{"hidden_size": 96, "head_dim": 32, "intermediate_size": 320, "hidden_act": "tanh_gelu", "qk_norm": false, "tie_word_embeddings": true, "init_std_down": 0.00433, "optimizer": "muon_variant", "learning_rate": 0.0116, "lr_mult_down": 2.0, "final_lr_fraction": 0.0, "max_seq_len": 1024}
Each number is 50 + 10 x the weight over its row's rms, rounded and kept within 0 to 99. Layers, rows and columns count from 0. The size before them is the row's rms in percent of the matrix's.

# layer 7 attention key, 96x96, rms 0.223, rows 40-54, columns 0-47
084:56 36 52 50 45 45 41 53 55 73 55 37 36 55 50 53 55 46 46 71 25 45 32 57 55 62 45 59 46 40 47 66 57 42 56 51 60 37 52 65 42 59 57 44 50 48 52 40
108:57 38 54 60 49 52 35 61 43 49 64 51 43 37 37 47 46 50 43 37 36 63 54 54 58 50 47 61 57 34 56 44 53 30 50 39 57 55 57 60 53 57 37 63 51 72 36 55
100:51 51 50 62 41 51 36 43 60 48 27 45 35 41 54 51 46 40 45 50 49 43 39 43 48 62 56 39 50 58 55 52 60 50 47 45 58 57 64 56 63 33 49 68 61 72 44 67
091:45 69 54 56 58 68 43 53 46 50 46 51 38 43 48 57 53 36 34 51 42 68 34 52 43 28 39 53 59 40 44 53 39 55 51 48 56 48 44 46 72 62 52 54 44 59 50 41
105:48 44 59 42 47 48 51 35 51 51 75 42 57 74 59 70 56 57 39 57 49 47 56 44 54 44 42 53 54 40 42 45 50 37 45 53 64 22 66 47 55 50 57 58 51 44 33 49
097:39 62 35 58 42 52 51 66 47 49 55 81 62 52 56 54 67 63 49 49 44 49 35 46 48 27 60 41 59 46 43 42 70 33 47 54 34 44 30 38 49 36 63 50 54 53 67 52
111:53 19 58 64 36 60 74 47 46 64 48 60 41 48 48 56 42 60 42 48 38 56 61 49 72 48 56 60 64 49 52 42 51 42 54 62 59 49 62 56 35 58 48 47 53 38 39 47
105:57 56 64 41 69 40 43 60 41 26 36 61 54 61 44 49 45 56 60 55 68 49 54 45 59 51 36 69 50 25 41 60 61 25 39 38 37 53 70 56 51 64 40 61 58 32 68 37
103:56 44 50 40 60 56 64 54 58 45 44 60 38 55 71 47 38 65 55 60 62 55 62 57 36 43 54 53 62 60 34 55 55 67 36 36 51 47 45 47 50 41 55 58 56 51 33 32
099:70 31 53 61 55 51 41 44 55 52 52 50 61 37 61 48 60 44 69 52 47 45 45 55 58 68 68 46 37 41 43 55 42 57 57 31 46 51 49 62 42 51 47 58 46 36 46 53
100:51 46 51 60 49 44 46 41 58 53 55 40 42 36 74 44 61 54 36 54 43 42 61 50 57 36 47 59 55 45 43 39 59 29 47 54 38 48 54 43 45 47 31 57 47 44 40 60
101:63 47 55 71 44 57 45 41 42 53 41 44 44 63 39 47 35 60 57 40 50 43 52 50 30 51 42 26 53 54 54 46 42 62 62 58 62 42 28 40 52 41 35 61 47 42 60 44
102:70 50 46 44 61 45 28 61 36 63 44 57 40 61 69 61 34 51 65 37 35 64 66 43 64 33 52 36 46 52 43 38 45 75 44 54 45 51 48 59 56 58 64 53 55 48 62 52
109:59 68 45 68 43 40 48 49 50 52 41 28 63 55 60 56 53 68 42 37 58 47 47 50 63 61 44 34 56 57 63 52 69 44 57 49 39 45 38 47 65 46 47 21 59 53 48 45
103:59 53 50 66 37 38 47 45 53 58 55 55 33 53 61 78 47 22 45 51 50 54 42 36 41 53 61 53 51 45 36 46 75 56 53 52 47 39 65 62 47 40 47 53 46 53 53 52
# layer 7 attention query, 96x96, rms 0.234, rows 41-54, columns 0-47
110:48 54 46 63 63 54 52 59 44 51 55 57 63 50 30 41 51 53 27 53 47 56 54 55 42 48 40 45 57 46 47 42 49 48 54 31 47 47 63 49 53 53 32 62 45 70 38 59
100:50 42 48 54 45 66 37 49 53 58 42 42 60 61 51 43 49 48 61 59 56 37 44 44 67 56 67 38 59 37 55 56 50 32 43 46 59 56 52 50 61 31 46 61 39 64 45 71
095:35 48 59 51 45 70 34 43 44 59 40 47 46 37 58 43 38 53 47 51 51 62 44 42 55 36 49 49 61 43 52 47 43 66 59 45 36 40 49 46 60 41 56 67 27 48 36 42
106:47 39 59 38 48 42 46 33 52 55 59 52 64 68 44 62 52 39 47 64 47 42 41 58 54 42 43 41 48 55 51 43 45 50 42 55 63 26 57 55 78 63 54 56 52 49 31 64
093:41 51 46 51 49 52 61 39 44 44 63 53 50 39 30 36 65 58 50 60 24 61 44 49 62 33 52 35 53 52 43 54 78 43 43 58 35 40 43 62 46 45 48 56 46 55 58 51
103:54 16 57 58 24 55 77 46 42 56 45 67 55 46 64 50 47 40 42 50 52 56 50 47 55 55 43 56 59 37 62 46 46 28 50 62 58 35 55 54 39 53 41 48 49 43 32 41
113:44 72 48 41 47 40 32 37 49 40 39 43 48 50 47 47 46 47 58 54 62 40 39 37 47 60 41 50 47 33 41 51 49 42 51 29 40 52 57 32 48 72 36 49 60 32 54 37
104:48 62 43 49 50 41 64 40 54 53 38 54 50 57 72 41 37 58 51 61 52 70 59 56 40 51 55 36 57 66 42 58 55 55 35 35 50 43 63 42 46 57 55 59 50 55 40 43
106:64 35 41 57 55 53 44 51 45 52 61 73 54 53 66 51 53 47 59 40 59 54 53 43 63 69 54 51 31 41 44 53 47 56 46 43 38 64 43 53 44 58 59 63 51 46 53 50
104:46 57 50 69 45 50 44 34 51 56 54 38 34 43 59 55 69 50 36 49 48 60 57 52 68 41 45 65 56 54 48 53 40 42 42 54 51 52 53 59 61 51 41 50 50 57 44 56
104:62 54 39 62 45 65 50 50 50 36 46 60 48 54 42 56 46 60 51 58 50 60 43 52 45 48 36 53 56 49 41 49 49 51 59 73 62 44 53 51 50 50 64 55 53 59 52 42
095:63 58 44 55 62 38 27 61 42 50 40 62 58 69 55 66 47 46 64 54 45 55 47 38 57 51 61 46 45 61 41 39 23 51 32 53 52 42 56 52 50 65 68 48 48 58 40 38
104:49 54 44 67 37 66 55 55 56 46 46 43 47 63 53 55 58 68 62 36 61 42 56 55 68 60 30 37 60 62 51 45 74 43 52 48 41 45 43 41 63 48 58 45 58 58 50 58
098:69 37 60 47 49 24 60 51 64 48 56 48 46 48 46 57 43 35 43 57 52 42 44 39 65 48 64 52 59 45 49 56 69 52 43 46 47 68 57 55 53 36 41 51 34 53 41 53